{"d_model": 128, "n_head": 4, "d_mlp": 512, "activation": "squared_relu", "norm_place": "pre", "rope_fraction": 0.5, "init": "uniform", "init_std_o": 0.0426, "lr_head": 0.00759, "grad_clip": 2.0, "warmup_steps": 548, "batch_tokens": 8192}
Each number is 128 + 24 x the weight over its row's rms, rounded and kept within 0 to 255. Layers, rows and columns count from 0. Numbers have three digits each. The size before them is the row's rms in percent of the matrix's.

# o: layer 5 attention output (transposed), 128x128, rms 0.131, rows 37-63, columns 0-127
# v: layer 5 attention value, 128x128, rms 0.133, rows 38-63, columns 0-127
# q: layer 5 attention query, 128x128, rms 0.123, rows 64-89, columns 0-127
# k: layer 5 attention key, 128x128, rms 0.122, rows 64-89, columns 0-127
o37 106:108125142108147127140139117153165106119151126142069137140123101112129120101137155158112157144121131132109182174144131091143118112123150155122109123107158158155113134119144143159111127106089110109076133117169124107138126112080179146124154138135125106108120177130134163154135134145102170098091117143082106177167109096141145156126113136120117153117158120145138085145140083119179097123161
v38 086:139165148127067120125129147116132143127074118182138105175138169129130150116106120091161118121093098148125141133131120164117135102179154147128105123114140122137180155097122107127137118130136112163141129122170146177080130150124097121145163125116118143131122158089154124110123160148170148150120126118142096112128157125134092114133162147101145119169111091094131115114156139090133080145173
o38 087:130162162150147145179142110099117118151122107171117136144109141169147124122088161095143157078142139154108144133144146134155141090154145155116125182084155089163167157135144121138139123122102115159110137152183134143104136107105147156145124106100134143122118153097121083150142136172139158130151119119146117114122118136099136107154163149145163166126102070125136142124148115131106085139161
v39 094:138133137130115112052127138147101140144099145107101144114129118125140162115130151146161128119086147113132148144116075107114145149117114134117178159164109140089092139143128103127111138113107146112148156111154093132119188137110152143104122155115122103132094148164116115102124161099140105114120160155128143120091079138071128116125150072139146133154129090114114078152113092179122112131146
o39 097:153146134120113110124132145145099186147104115126123149127138138134134115122096161163121090131090166121164162143106115126172120124147139121085158147141139130145115131135132105165131138171150168151184111112108094118154154127119117153155177136076100125124115120135133126095173120096147145122097169169135112134127112109083136105121127068125147130111106074132139087132130084149124167127139
v40 090:168080116130097099102104128155125141133118127130143098103098110136095122155125091133156119111105085084139147084138139113111087096147159111140116130149122144096133126155176141117170172159114166128144092115140114119115078117132081135117188133122147151110116115125118157143125118084145105089112127144128109140120124145109143135102142079176122139185134142152122128162120147107102176128136
o40 101:137116093118119084100110125131111133154147134148162132119113109154148140162132131112121107074073091102136168112147141099142108114150095130155116144163126108125142136195153121107124145087111169172136117152075086106150098139163086119166152143121125147109120155116146156173157114160136098130119152167160158114139099132097132122130128131131122114154153145128098167150130131124083130120139
v41 095:121104101102125141140136125130122197145161116097125101135132183153110099109140137140171134133116127114122115131120101092082119121165109128092162119124093128145086139109127131137125114108150154144090133158090144090081110143147122124156145149138127113111101149154170101073141078085128106120139145173113120113130101111158118109089110180097133101106124147102125130171126119152105140123096
o41 106:135098137134099142163116080112138171142152133117172122141154154102118094145123091146127138101138095139166093127160115087117113130156123098131109108093102126109100145117134088184105103106151152152097153145105150112133149180135103136126178142128123141089143086089124082113126097102137097141146158144120104114145133128132102107123109155108168076127111090111114121168151130156124122116112
v42 096:155093127103168156172140145133158110137161099096150099121160124100095141103097096110144115136128149095120130103177158150094129112151104119124084167076118137119095130132106110125136109097180170144128137145134118157099113135135187134129125129118161146168113111159163123145132091146132143098122137081111131101126122161133092144101111110138086129115119121123169084106125149122092121133147
o42 096:116099128134096101109160120133137105135168154109132113091172126103140112092162107131163133110132111121131092090118152141107087123122108094124119147104103164085113145166106124143134121130148146148139133100131130104110151094106129153140084109126109148170159067128136105127135120171123114090103123115163146077148151155104106130113119091168085129132075167143140121098103130155101094110126
v43 090:141107116127132106101145136104094103144123108171110100090132107118152141133136095140150117134135149172118086135099168121158108118089125147144119111112170126123165106154130088095095134144139142134125104119080165147129139096136153142138103124140152176134156115167115166135145130141158142172118129110087157120158136106097137144100108079108098103092104089115185127098091105135118122092143
o43 103:153087121119162116094158153096133158146169109114096103129141089147141157212102104139135132144137158155166097130151122140099130134094127148116140107126151136112171094139151157104104096153120123139156107121085146141122174141118142171096103126131143118153148127157102129126120134122165135128121166106122121114127142146146158097099117105153101143156097155119153092117128148070118126109173
v44 087:164169107106117099147142115116154132144139096127145126128153136132133116091148131115081098135133121081131119134102070092174144133139115123117099117143107115146101146120148132168100140112115165121115172153063125104100139167131130147123140106149128145145096085127122104121195128159100125096144126133128090144103109062113128115145105162135120150081116133100114143125114112106158080140133
o44 090:150113140139104115147125124124120156136140100101143127167179124098167122127117114105110116148123114123119117146115094082114140119082156113141105132138142135127112129109140154217115142136128162117116157106127102118139152144093149152089161090126078136157157125123111089127117120116105131101171122161135082124152124130134110142167121172102158162087104101165087138129124175146140123167150
v45 097:143139123149167127114106124099131121133121105140118122112109115185080190136123173114165157124119143181140168127108148140170131145126139159156100138169104127121130120107081104128120187115136133105077118131122147105105144135121085110110144135089125092104163152079137156096128155109118136134163068098151153143111133129150125121142169146131142121113151132121142103130135138122111143124075
o45 101:110116138121153166119136134150126170127106125126106115126161106145100155160110154145142129112145104163153175154093168169153136113118106132130126147126153094118102153119134115123095148137172108109109105148112174093109137089104072108125144116084122103095116092123133142119138142133144138172152087079160161161096178126161144144116163128131131136139161124144119129170109138135114112082092
v46 084:145132113152116095094092111112115165113115095104109082128173125130097114116120144136093143118162129157092133117115119147132139127136155137130131113111145102121046143144112151144095118121129157146116078110121135110088150086126136151116097161159133154175070123127098131153151158140145118158138156109123134144176134100160123115167137058137116168118111128126133135097124152118103093131130
o46 093:171105155136113113144078133138101132119157116128093128134170146132120127098152155107098125107153144159131103123140136116145121119084112162112096138145164141130080162136125137126092138139127158145136122092126106144132131137048095128123075107160152176129136121115071197131167152113161141104115153147126103119153114124114143089141130120120122133138126119107110136101121133071110081124116
v47 096:144107162123118120131152143157111129125118133125101148098100116123116106150111137152161101122104159132143146123144141153144121121154168074101128148120152103106158092153132117108153158157128089139121187095127096157140109109129132134125087150074138101109102178132146146119092167130160113158106109129109102163186143112132160099143145116106099150148083112120160109111088131167105149162133
o47 100:111128107114156105145081086162135103145135153151128192103128106145114118137110140151107120095117143142132159159117115123110095129148132124123142121102133115119127106117132153078114148103106118138097155130123135142170190101085164135143091179071166101098125139161179142150133132156122105165100125122136138146171113147165150115090122120116088128166130140111149111109089119124142114101135
v48 093:134136152121166144163121103106102090131077093169144136163085132136146119144167166151138127137141155107104114141097173111137117130119102119131126099116173126143143147171090140133117044126140125102109128124157113108096126149120132122155119144091114144159137095142131104132118153125100167098122153106130131122106138158077156168125117128138152102158141118099134092153138115070126119094151
o48 098:100126155125105117107160127134106132099091128139096137140117117092110123200125133157133124143124182108106119113107149098121133131145129135121113087095157167128158149140129129107129073138097154112123153081155125106120123138139158111156129117164094107191157131120100100130143164111115203106143121122091126119099169127109114154109144115131127109154140160096095087144130096115126145136157
v49 095:119144124097102120097132123141152132124117126122140111153158097125066132110167091106085139121126159133129106101127197142139119120131108126151129105112128130133102130144129138104102107097101137125157090160152158109087138084151103151166144160106140116188124147109091177129155149138139178127134125132107121086150157112134138151118104051126120143153150140125137097130139087117115096106132
o49 100:156157133112081122084126122092117144142160110125123115161156160111107137122117111110103150150126126110111110095147130161123141152087126103160143093134136115182143144135125122107080123161074192143126103123136130137118122154142143110161108128091143109179159115116074147127132145123180148098153125125141118102178154121125118134134129071145118121164152135159118110124125133087084106102134
v50 098:125163139112108154140125126132106135123103098161100134124109119128090123132155111158134151118148121094137170141120092137177121142114128127120090090120143110145111123132098098114171122144105142197121192164135122138116141128144138141159151161108129136118179122115123129131174132099190130110169116172135130128116152105148117132179123124155143129207148162140111144117105151104122136099151
o50 108:164179171134121181154117074139087096124131100147152206149128141156094154146157131145137126132126113134159166114125099141150157136129162104124094100109136124098133150131121107132139099140112122135118150175137145128132105132126138131168122137097118104162150143166100145116145119097171095132116110151114115124136128131122107138157184197137131115147174136166099134104120145128116147138131
v51 084:122105114125085106104142141096122120120174127159164129147179116099107131128139125134123106121115156137117088163148132113106117115120107124122149096150121120134078161134099137143110066149156153130096146073146129124177133108123099126133168117107147106147159103064119121157155150157125127140156124139149111113068082096148127135143142123097129150121160105137149181115153134151140110089136
o51 097:130143115120139132090128142086126150144119099111127122153151126132124152158117104110096163107136110119116114143126095121114186127099141117149145092145127116162077118116103147145099119174133139120139158085152129156127109086207136112123112145162130139128150113132064137136089119080120139124121138123164069125103150109140132140144138099136151190153097092112111107093167153142118129137127
v52 097:168176091113144158162149142133109121147121099121125139150092112147090159142143141109110125132094074096119091160128094101174129123091164145118136127153121144122124153125134145164151121139150135137086144097108146152149126140109116135116129123096119136142116121071124192114166093157076128131142105101124146191134104135146111155142155125145136119112143095168129080133166139120125105142141
o52 106:116145116127115158108142163130111140126101125141138109132134114102146141156136156125147149155103060129113143171107123115163128128112129117093139144121149107125127154151133159151156117134175143103121148121125154139132110093111119152129162158110101131169138132055157174147172112174062135137150092075109138153129115120103129186157148112142119134095098108112097130124157152142097104121141
v53 098:168152133180149091146160081127118091162159145135108135143115093176089133136084130123126153154128134159141178142151138162144144104113134129155121103127108165097130111108133151134120135140124145151136151148107100125111078103129118107112122118067134104090169168073172116166100122144106138101147122150140129089174121151128144120127112121105154138160149116108132121109143108123131117167115
o53 102:113143136122203138157152130141147134153140138140090105141141153132093130104134119125141125153099102116142187142176155140150129145137117152159119131113136125124122124146122145096147179151151109120096128116169135129109096075111129089134122139055123077118139133091175139162086103108137145129100156119146135111167148113171151157136127148144128163124114143110110126137114103088146147169125
v54 097:121103115161083121093126142113114126123132124163140167088145126144082129092103133150133148127092179102125162124086139123133121116144112130113098179182129131165152129128093072116112125121125152128125137151083095121141135157124122139145084123104104081160122118113142149111137148133114102106130159126174105113096094119083141120114099051136107153123142108131125116137129076145138131109130
o54 104:102101145147116121130087146146115167120124090101138123136142119122087151149080131128103162170141166120157181122123122118118128100115114087078145110139131115112097109124120089121125146159137187124134132118105094153152139141103122120114128090103089081156157119188122107130122110116116128113122152129196100117072139109115121102125098081137163127141131117141124127107122142179122142119134
v55 087:136130109121074103158124135141149106127137073163104164115121133124120147070102156140104115125125147114108134084158147141165168128104145123133128139080114124148133076099089124145128173107109086109121138138102115150085101122130107126128143124153158115147128124121147049177099138126136109136142160116140134097135155130120102132109118159113139172132097133106135144162111124180145117127176
o55 076:106122130121098122163143135126138113096143112140135145132178134120123147114113179109134143109154123108123125126160129118109106152137149169121128153125111178099120093088107121150128136085096109144150144114123128154101133131057141111118095107101144144094087124183138090150079108101149130140147155152151144126139179139102117118118161155075130184125128160128108191139110132137115105125143
v56 093:136117120145139152160099125109126139137080122146102090147133136148115124176095160112154156130141137116087095122144154116142128133117112145090126149087149108151128128144151109112115123108144152123116130103145145152118114097122174174139097105149121155145083102152119104108067115163108155144129165138179046108127104129105136122140101136126134083166085131125165155145142124098123104119158
o56 096:119082160090121134142152113158100108131118142166104127130127127131139117158112148156169131140129151133104085146151157115120132121103130164111083155102147168145111129135170109137161115081106124145135132107134115180113113122127128139122094137161116143160109093120116132104112151166121131108135147136166132067133133080083139114123085138118104075150061127091132101126124126093127120172142
v57 094:105136124124154144151116112095125116118127115112155185122139128126126161166165135104089101111156144132134093117094088099119150163115129089139095106113123110100110128123098101140113103148092107130130159136130140105088111108117119107159169146115107118135099167181099113128177117137137115110151113170121132152123129090127097151105127121163061081102137154120142154116105123175139081125144
o57 102:122148118109122139112158066147088138123150154127146107125161145093111150130135128117166095115150133124161102121069096135077163143110155112133152106150110140125137148059111107159106113151129150133144112132138146114142107144135131106146116109119097079141151148143070121111160141095101127130168089155093113169124112109147112119091152138139135167132101156126147138123094133178142114148162
v58 107:167121163142137064125168118099102111175124103143091115097145158147109128157162088122127133106120088107155144109112135141111147109142087164136119096140139092103083114129144159086120124142145155112103098138093135121154172135149133115119130149163150111133082126147118138118131141141105122146120108140161105149139074146098087121130137176092125112168142165103128158081106139141120130141131
o58 054:125131196111113158124139125158176138205134121112107147136147106090123097177165152101129125073140138142132136158121123120107125050092161115120097136122143121147111124154153127172133147113128116126122110162110102136126128086139119148100131120118084111142130104145124132162108127117092110109118102161145069175113110097124134123101133128136131159117118110153103113131122135138161106123158
v59 090:103120110085101099091138119125133112114134145131119147149086128131112118112135107111151116132101129063124101129155168168151109140147101143105163150116088102127114129126122147141082153091109133115168101132132097121128130136128056107132140123182134096121128135096128127111122168136137130180155073112109171154105071134185131119124155121141121113150159113118082142129118150138096129128135
o59 095:107160113145131144103137123094156135155101115113104133170135133124130091086095133124094130119086107107119136095119132137160108154134115155152128104104111116147091110143122146134098124101122155115151107127138163154110082133174122105122161153147141135098126119168087139134100131120192113189170117135125149164148082147157114135130172106092138112095117084160119113164148123147115121112169
v60 092:123130168109169178144110146149106156138128124115138130090113144123113100165134117157167135150141134097124111167156079123169114133127120104150140122070146166181129120111122120152160093117139108127125104099145110118118116088151147176121096100121129170141099081139136086112114113150109119155106139139155073145141105132130149149144150098075156114128134113136129090145109138115136148104084
o60 091:136095129117161121127137144166102070090124110143136119116110120125147124157127132144107132175111121145131092137178103075101118166132109100160151111100160171101103124110105101127163107104144140149081137133109119122123111127150171135154108152148166149133133083152138115106136131128135125116090099105117114136192123115128107136134158125108110059139115114167104088139182125101130135111128
v61 094:123148077155108109129120134161182133107138141110134159097130162120138133122133121161120127126109156062098143106164142130132170100148118133139168172093091112095134116122148131102144123118117090119128088114150131151156102114111130109161146140196108133127084155130104115123128120123137135125121157126122135107162140174137121166054136133120114121117116152149151141168094115167110099087118
o61 100:096131078118081096122121104139158155109149168117170126097096147112104139096120140156110149152143142062124114118128120115110098151109089143110131171147077161094132107114162103130123134124108139142136094117123152157161093128109165115170122122167132155116079132101115104146131128117153103111129100127153171146162128148097110112098149124093133109142102144135150174149140132174107122109126
v62 095:086108135122141161124095118139134119131137145103125104120077129110113118137106106148174099141089101154162093118124112131115104155111095136163149187118124112105093161129102094116165109120086127135129114190158130132091179122145156133096131154130134144132116105133125104119160110117106107089114119104140128120171084164166124128116196093118147108123142133110129078130106115137098133131119
o62 100:134117170120123130152118134169118136118138108143116114128094120107110089136137085131138090158112117120181123106122103145143083125123094096168131165100117103142109162134091108164146127091151136147125098177131137117130159104143087156164160154143159136153138106160135124087155105110161147127094116092136144163158074147108132093126145091154147106120119131135148089153121088133119096093129
v63 102:110068149137128124127111121173157103117133122158129127128081127091069103127106117110128121119150083115120104100095153168116140110158108128156117117126128115130105158152096163107125124125122098129108133144097118133056136165102106113130110100157146134135147125135150136125122116134145143085111162057132128152065169127140141125079159119118104128153125112113120104120104141105177150145113
o63 095:089103137195109092155086139146112109142122140170109123117096097126073134108118120092149140106105159142103108112117152143107099103154105106154114127131093142107141136153097142128084106133166160142115118160125089101101135148080106119142140098131157164140110130165134139169103157133122163099124115113106153163092124140123170143124169136127120127184115122137106151121110154158145111105134
q64 100:149093113126077147142171105171103099146096138121080116114149175135159122170115132113153141159145173113107152157105141161129155113135165127105161114126138155112107133135081136120099154147114113090165144152104117127138102117126101130155158128139113099193144123184136131111102152172111142131097117139138179127095132143121107126146135100113153138126165148142103157126137122085118148115114
k64 102:099150104143134132129069135200126152106104207115146147147121121124107171162148109130098109122144131151196134121135179118143152124124136133091153129116136164166162153153130159134140117140116144120093141133095132102085155116135161149120170126100120138143134119115139128141117133161109153140119124121180128128094089140159130136092141171125154133108093146151134171124129142142124146116144
q65 133:160124148125077132086149159131147130145086165130136137147093147111136149135110118140160110128163154131099140137143155159110100125122152112101127149126098129079123136151112140134123125164107117097145089111137072138141162144120128149116131120150101138179098116170144140117119099152125123139095114143089135155126131118137083116116106097144175096144162137101112153119174154154050140131084
k65 106:132086159096089145141108157115127112166111129142150118136115169138172123111147134130098138089128128117099115167062142154143105106163118121143111113149094119107129118120122116119129105110116113114159114106121074100148148166108127172084174142093092133160114138157145143106134065108118116155114125164151131120123121174113115125104156112126148160113178139117148173108141088147110133135144
q66 143:144131156126052127086126169150150140133094160112121141130105137116144150116112120155129117132189129108105143167126162161110107114122123106111154139130099140075137103140109143112141147174094125106136081117142093137148166147141109146115129117155103127187091109144139135119107108134092144102091118126103118141127153130131100123132108123120165094128161144122106139109168116161067170134102
k66 083:131134131107146144151103156134155133146119113128137131148084150106154101112161120143132153084107107134094116114073136195108148105125120132120092138125114148106124108141102146128137129138105089146145140142109109143121118154114187162067101157126098119148130140136100143136117092097106132096088133115165174105157135149154074104142140092147121149157157154148123141141180119108104137166156
q67 106:121115088129163131114136121123152129095106161115125125142125096135109133153148151115101127180095141157132113104148108152128163156111129147081112110115150143148136142118168106137117116094126147127126127136117110087119091122131188128164184120118177138107141136127137119113145158113136101126150165163176144142089146113145151170106130117157106157092128137126118129153101207148158090082131
k67 100:147141130108118123113167079092087118131139127155096104104150121150097147139082131111119098188115135108146118124160120086100121163130141106157118146111136098149148155100132082138129131122145148151137112138145152129122111115093087099187148130097207122094110134108127116145120148117162148151153133132086101143127129117127150143130110149117112108123110093086116084127066126113145116108117
q68 122:117136169108101124181140155102101102161127114132123132108091178134141135130137108102117153114143114094102135163145143148117128142159124118170122120139150107122118110122106140090137133160140113153105067106164143147146145143115119103073116148119100111139109123132111157116152098112144174157115072119071104129171107117113130107147149154102140093148127121126128125127112052115154163166125
k68 080:120127116081160134143095160156133141140096137105153136138106095144159112126149118107115111089143132135137132140108122150140159126133121154113152097104128141129096126123127181146137134102100098093092118090138106113119172117128165176080129134161113171146157114150154135117132086109111138101113127128183126141162110134120129177098148116130149163102172162169133178130190113117159131136121
q69 097:139174114133110124134111170102136145112079149089109152135088155142143151129125109111072164164156146135109121137176132171135158141122132125105141127155156144158122126149107126151084157168090146097129099108156135107169128147184185172149165102174125096119122131162122115084133147108141118125154087125146115165119126119136148136118096102115126110116115110139134140135137152138153110110150
k69 097:149146129138159127117156131126119091166163075113109166120137116104098080086107145108155129173112085148154122145159136117155124108141145171183145154095162107122096103090083129117163118133138148135137112139151162199085126148123107133173137153168137149122091135147128130139109126157119158104113135112106098165148121124145101132139122143128107121135141109162136144119138130158131087125117
q70 117:116085154126127150103123122116147158126136139130147135118144142144138105122107122158105129155119115133171138140117126129112127115130144128119137132109110155114102089112133150154172139132111152139154163075158063149147125108147172207107142090126132123122104136143109109122112084099099124116074127146127057120130097101166141127148141144112142128124143078136117134065157143148128095149087
k70 115:145208179177134124127122112091121095097148097108109161143140114123167080087135132139173121134127130161175152146140097089141168147134113164163151148148128138149125117114083136144166142120090143089098157148160099125091107120138137119116138096127153129087117111151136121144130116123116154118095133131118102129153117140166120140141150137141097146127106143125115121162137134190125103125131
q71 109:120103133159097119156133138129155142121081101126127133108158083155187135143118163131144123107099133154110139144134110122179128097134122092092118131125146123106114136108129133181139152114144115088120147140135101133188085134104119111102169100129110108107114134125148119113151115187084080107105144106132071135163134104122098120154106146136126146092164115145093157120150133175137099123132
k71 108:090117135144144174111110083070117120124124152201090127132120120077096167081108123141146157148108163121154132130133121111137103125107152110157114160117149132105138124131151117170136131124130143161163180137128103096159108143142126123146154113114114102108154109120129133116126144178115142176119151122147150150128136085133122144175111100139138129136100090110135169077096123136154121103148
q72 116:137103158121068136090167147131160134123130139151137115100094146128153147136165138118145129135148145135078130157152131141102171146120118108090136133133117096090129114126122141132108131140124119141131076106109067133143155149102158154124138131118103161159088110147145116128144121141116102109097123159080151139162158102146105105099132118131159073136164117111127146131157167122052108143095
k72 106:149127129102112140159122145124127101172079136135152145112126145150156144110133129106139136124138112099145111119077157128142083092174106129117088100114119108108145102158134130158126150122109111093160113116130057089115144169100115139095210160099059150134109111165126122121150114132143124145090142139145109150100114146127132136120147112125140129119139129095145163100121094166120130125103
q73 088:103119096144170154124117109096173117096161151150115095142092142099129149147117110141164117110143122150169119104162094104112122159094110096107099136130116088151131145114164121158126095143141116160111143083114075120156108119118102144116125130108115177061121118116112123110152083138161093127109140136096129156134124106170132141095122116118157103125117088094127123129105145157135084139093
k73 118:108162151106099132110177092128089122113192082158098112119145124123123107123133149116135112158111116136104137127165120150123141135103109106139102129142132074122115150124144116125110120124160123167143152136130151136154090128143166077168097076140167119111130150097116132128114130123143140115147123097102165120155163092123138119161171136104112095138107095168133080155082100118153096150131
q74 095:123109122149150153115128112154161128081136152131139125152102157105149149144131117154118123120120162128168116131117148119163140123093130121063138104099129145156100172142143121165111077133093138117157143116121043079151122094127181143129168138106125191117136122149106125087153092134145088142102144139157123130107135136148140165088135124125160134132125126105116125135110167147121139100126
k74 144:131195110139124129103154101121106134098138085135080124092124087116081146131111155135149113186102115130130129112194092115133136143128097151115136172139160119141120146119137119128124128113144140145120167151132167133102120115153133083173089121159165108093132159111084123144133174134133130104149119097097129131144138105150156132169131127103126096141091091138142100143088142114149110137123
q75 088:125110117140188120161089090088130109138132085165128151128183084097131103124146137133155123131119116164144119127132091120116153144112131143175093150130109116112120098123114110137103153096139123144097153152083148148148091134177142115153102106146145128107135114133155133132112159173098117140162128111116163123138103120093129120186114121132080102107109125157159167119135138135149077162135
k75 115:147070148128130092173118130082145091160091128109133147129138179125159110085087081131146151088153143117144126165110148148125090119136153110158091124078099143084143105104075140133128146138149126103145108122135137153150127149128119148109127134097121123126118114142181113119124089121111156127085108139116125123161141138091095117111105150140132144099183152112137130089165134134118142148121
q76 097:130124144158147163116126109112150152133099116121110122168137155131121134146107107083124113130150125155160124126128125126178153157157114134121147104057145157114138145087114127151170121118129143095140129110136073105134129095098148158087156162077109152092126149142149139073109065112108102141112144167158128149113140123160107166113104136158131137108142158132133112096110119178141145109115
k76 157:112165119114144146148132095124099128076106155137093139118127095107076161144113130138100106153124148148174122115161129096156164176129134134148107139138143144163138163106126106134155130106143146132126151117169139102132137095104131106157148135127189150089141167081117100161129133109162114113173135127152103131131133136156166152141124136137122139136088107106136133135096137125219114131125
q77 103:123129141098109123098146139150106123129116107163168135109069131139131129194152143151162134116132082138099136133137166117072122162116109115117057120132135156162134107137154176122153138098122126125100100140157135134144137131122133128135122129125151140159085133130120133116104138125174137085117079112098097120162142133128128101087087157144146079154110156092152168149128137113118126166128
k77 104:130115146097139174082134134119124119154128111125140111095153098150150152133140160155146123127129160095112114101110099125077105134141118095125150143104135163085117128118106128130121147119105114117070110148087138160162115135128153099080121127119131098116137130136115162064134080090142129077160188129131159089153142115148092160114123132120141141112127152129158132148167131074129098137143
q78 103:135148093146190106077110163116111124135126155143122135135130076133094152129106148105099123155122101149110110104145106157120136132145127141169128141148156130172176138111126127121118140108161153153131066144125148082114170151133151111144170142123128101151152153114144160131148141159132141131125141163167148170111087126107129105103163169105096119118142140128111157120077097095143120094123
k78 103:148119104110146092157140104159112145135117149124156139118104144156094123156129117125112090134182102159093150134106140126139141156117156144188131092151156103142126164103123121145182109151096134126133061100142132116169133177132120128109171146127129134133131141132165098145111147120149104080110137173158129134136114127098131107139164088133138123113187146164131118143142120094121079112117
q79 098:169075115120142134132119120112140120142107133116135103093143091137139112103128129115147151130134155190143109100083135097158133095150134180140143134115078154122117126080119114188134123096157104105126148099113126125097100111098130109137130086116153130128102135090157128120111167140107102156126112160131142111127132130147116155182094137100094170104174177142133100119135105150092129132108
k79 098:131125161152134121173113119130115127118132166099129108147145141153131184141122137106121144135148123124132148157113151145122131165113127112123155116146098140112155125127179135133147156135147152121118111099096078119136168164112114108134174103069126086139118109087176110128123137130099152159127100135145112156052154130118112131152158144133122133079111133080108160098071165125147139158123
q80 109:122144113122109086147110121108104133138146156130186084112116157139146122124118113133124134151127134109135141126070159104146113102103135140117140119140120140126141150171198128129083150140083127160152142111130135140124136104150120086108156113104117150141177122133114124126150141122167176131135098091144150088155124167106155168118135119126167121177132140133135112155128112060119189118152
k80 110:149127133119111096089143156160108138124082097106144101141155117158168105170158120103144088137132098149130096163114150133138145126122107157116175159125100126144126136121121140125085146114150095117153110123083149131108141105131094117099159105131169104138124161155122095180131126124091131172121105112110167121124154164096142155101131130068122119104122115154129098143139159091099146154166
q81 100:122117114154095099105109130110127183115130116115161117150105160152151153141160122122107170117122109116123160140129144194122103136162130114109117124094113109177090152130115089134090176142086149109149075122112161118116147136149167156111158133088137113141174130171155108126101105102148114139113121093121095123114117166126146160123103142138149131092127126114135168130114099112110167091141
k81 096:147104099119116136090094164115123121132118102121108126149148121084090126110089090149082107137114147174149111127103132114126136121130098159168117148128126107147101092133141119118142109153128107142101129164136120163126135128153157093117139159170181147166053132135170141165120144105113125143137135108127163105151150128165114116146181108077092116114110110109179126109135104137145127111128
q82 107:130143077146190128154121093133118152146137124132109123152155126138145120118095135131139151112111106138140137087180084132144098163133117147155115125085127155131110142086130150127155132093145146133129195104135137160097126120154097105096097139094109092107147119105109089093099124137113079142158128158148104150141100113163133113156114141164102167132130117143159119135150117143165083156104
k82 107:091137126157177157147133141181097136129121188121139147127089119103102120133107160146136138100119150174179108121145171131165136123119144157158154121146132158122103151126130165108166170152124206132138164145143146145124092124164155140115117128126127137107131084121132125094142128148092102112113118137131110117142104149129116116150150143125124170142077145164100130120160134161165113141149
q83 103:114144104148168081114110132141103149130148133123090095109139118118129120112071152113133111100135122079118088160152103109111092163118092154140124115103172118132096117127139111120131122133126134202131128119134123079092154094143084139121070149129084161124149122102116144144155142128103161082142161139158131151138130104155144148129171146115116138100126132122121134137158129080164100146121
k83 101:139131096108155093097126111142149127095116132136112132116097166117129069148153131133099140089148123137108123119158135105128159115117156173145105169104139100129111126100125125143127093121171146147136166134123200130166100134122114166138092127162109113110103110099155118149119149153082085117157125133136114120123107165127157134102142137140109116129130142191073106132160113147091145084150
q84 106:138112082103143141078115114126148088146171151141123156158133110102120159087106129128115118133162139146129136091109075121112111142141146160108211149095110115186116140123119139103128098103115099112145151122119110133085119166112142160150145138130123183126077111138142125124122110143102092139151142160171131145115120090111126122149118072144137129143118140116133138119156146121134098140081
k84 103:119159111153140115160152196133142141133082177098136136112099132117098155116100135105120126128156110140082146116134118120144136167153135151135117138193103138084169118177100109117167113128174165123120106117158120119136130127118143146131125102118144112114103136185117121117162135113144113106105134147089100128101107147121149096136130143154100141117114136091095103146097155091179149103098
q85 108:117123132144145149138105117122112114096143108168128160155165140089131088113141110137122156089084128147126138132121140137192139105088131102126078129096116117135062139136091140152141088147153118139164158117110106138117138126180155159131127094145085123107122112155137112091134120128142110141129159146154162109146099121125131122093110064141096141100102080174141142132138114158151107134131
k85 117:117124124169127140096135132154160142103139095093116181123159094081076118103148136139139179116114135147155133132146123146184150090160094136113134153136146141129096108156161122083136093124141149127143139108123113131105105133151154136176112123173068151136135144139135155095169133183106089121112140119147107117131134080117147154147129135110119134154113134154133156104104121164125112104102
q86 130:171156173126062101136133112133165138122149118124147110102128115187095145124123130091112102126135149108098141130122124100139142116146104185119161100149120183122162101166154138107099113135103130111100117111136090107105121132112134146129123124105143125151095158146158140121132184113090175114136113134187120127139129133145126150164141129134128128134166177124115139146166174102087132108125
k86 125:142175123131094125113122103048127134140139097181109106132145145161117137151151140112093163164128099121145111123146111131099098132131159160105120139115098158129141104146127119144078140100163153129112103114099171170144117096133109080161164105128180076145083123123127108145103132122149132135171120147127119134105125135112113114172133133104135123144097119119081116142122168137099116141139
q87 095:129094098119153130160159088138115127162150099120101127111149115138148111158129131106157141115130138122119141133144091092092142142184174134132162092095149098091102102082154136149117130125155105139099132158124166146121088122060096101137092166105147120126125142097124080158109107141123103130134142140096123111164144091142117108183139128156083135152155118127129118142161122122151114148130
k87 102:080092161109143137146111122112150143131095192136159101121116107158152167133129129120100133109122153151110094113116125131124133147114142080090160080108127157115136138160144161142108172138108156151121123133156116094152126128109133158088120134092135151166163084107147111100154095113110115167117117149135153139112123113121121108091129164175126162115089131094106131100134115135172170111111
q88 113:148102126163095084083113111128148116134153148128143098148115109084117125143109102129140116142148117152093082137171118191081105117137112144136144146078114146113060132157184173112134119118066112115138133127160126135110159112120161152134109126155140130155113142141134110180131137121097110120132106120117141114142158089158116121102132119130091144142132180139148139134148138123089121106125
k88 112:166134120138122115109115088111170145111142131104139113110101114126119131122111145105120128159123128119144098138142128107084157147148132137106167127133147131129138067128108112097133116145103159164183130147097178113103102116131181132123108149092116170151111143151110078147113116057139125133134110126133110129132105185130124125109117206140105108092108119083129139127128128087098121128163
q89 097:128147138089082135125165137133168119117104135145168141110129172137132108127120131142113101145151113090122118133105085151141136144131136116107181121093118064138116127110108147105132140127071121109126089122121126124119173175106134143136109129117121075170140075165162120117091135108108166190082110134125088162141126083124145120117120120142146104103155145128138137129130115160143110100114
k89 094:131192130092128171134162128118089119122136115161119141138102139087097117133109120106113122136116152137127171139121075133130143157147110133131138140139153152176150102139084119132137105129115112136101152109142070124141111116121143115133141145101199167137095113147123140122128107066137153097113125149087121135133147197103100147115143113119120141127082096104142116135108083158124160120109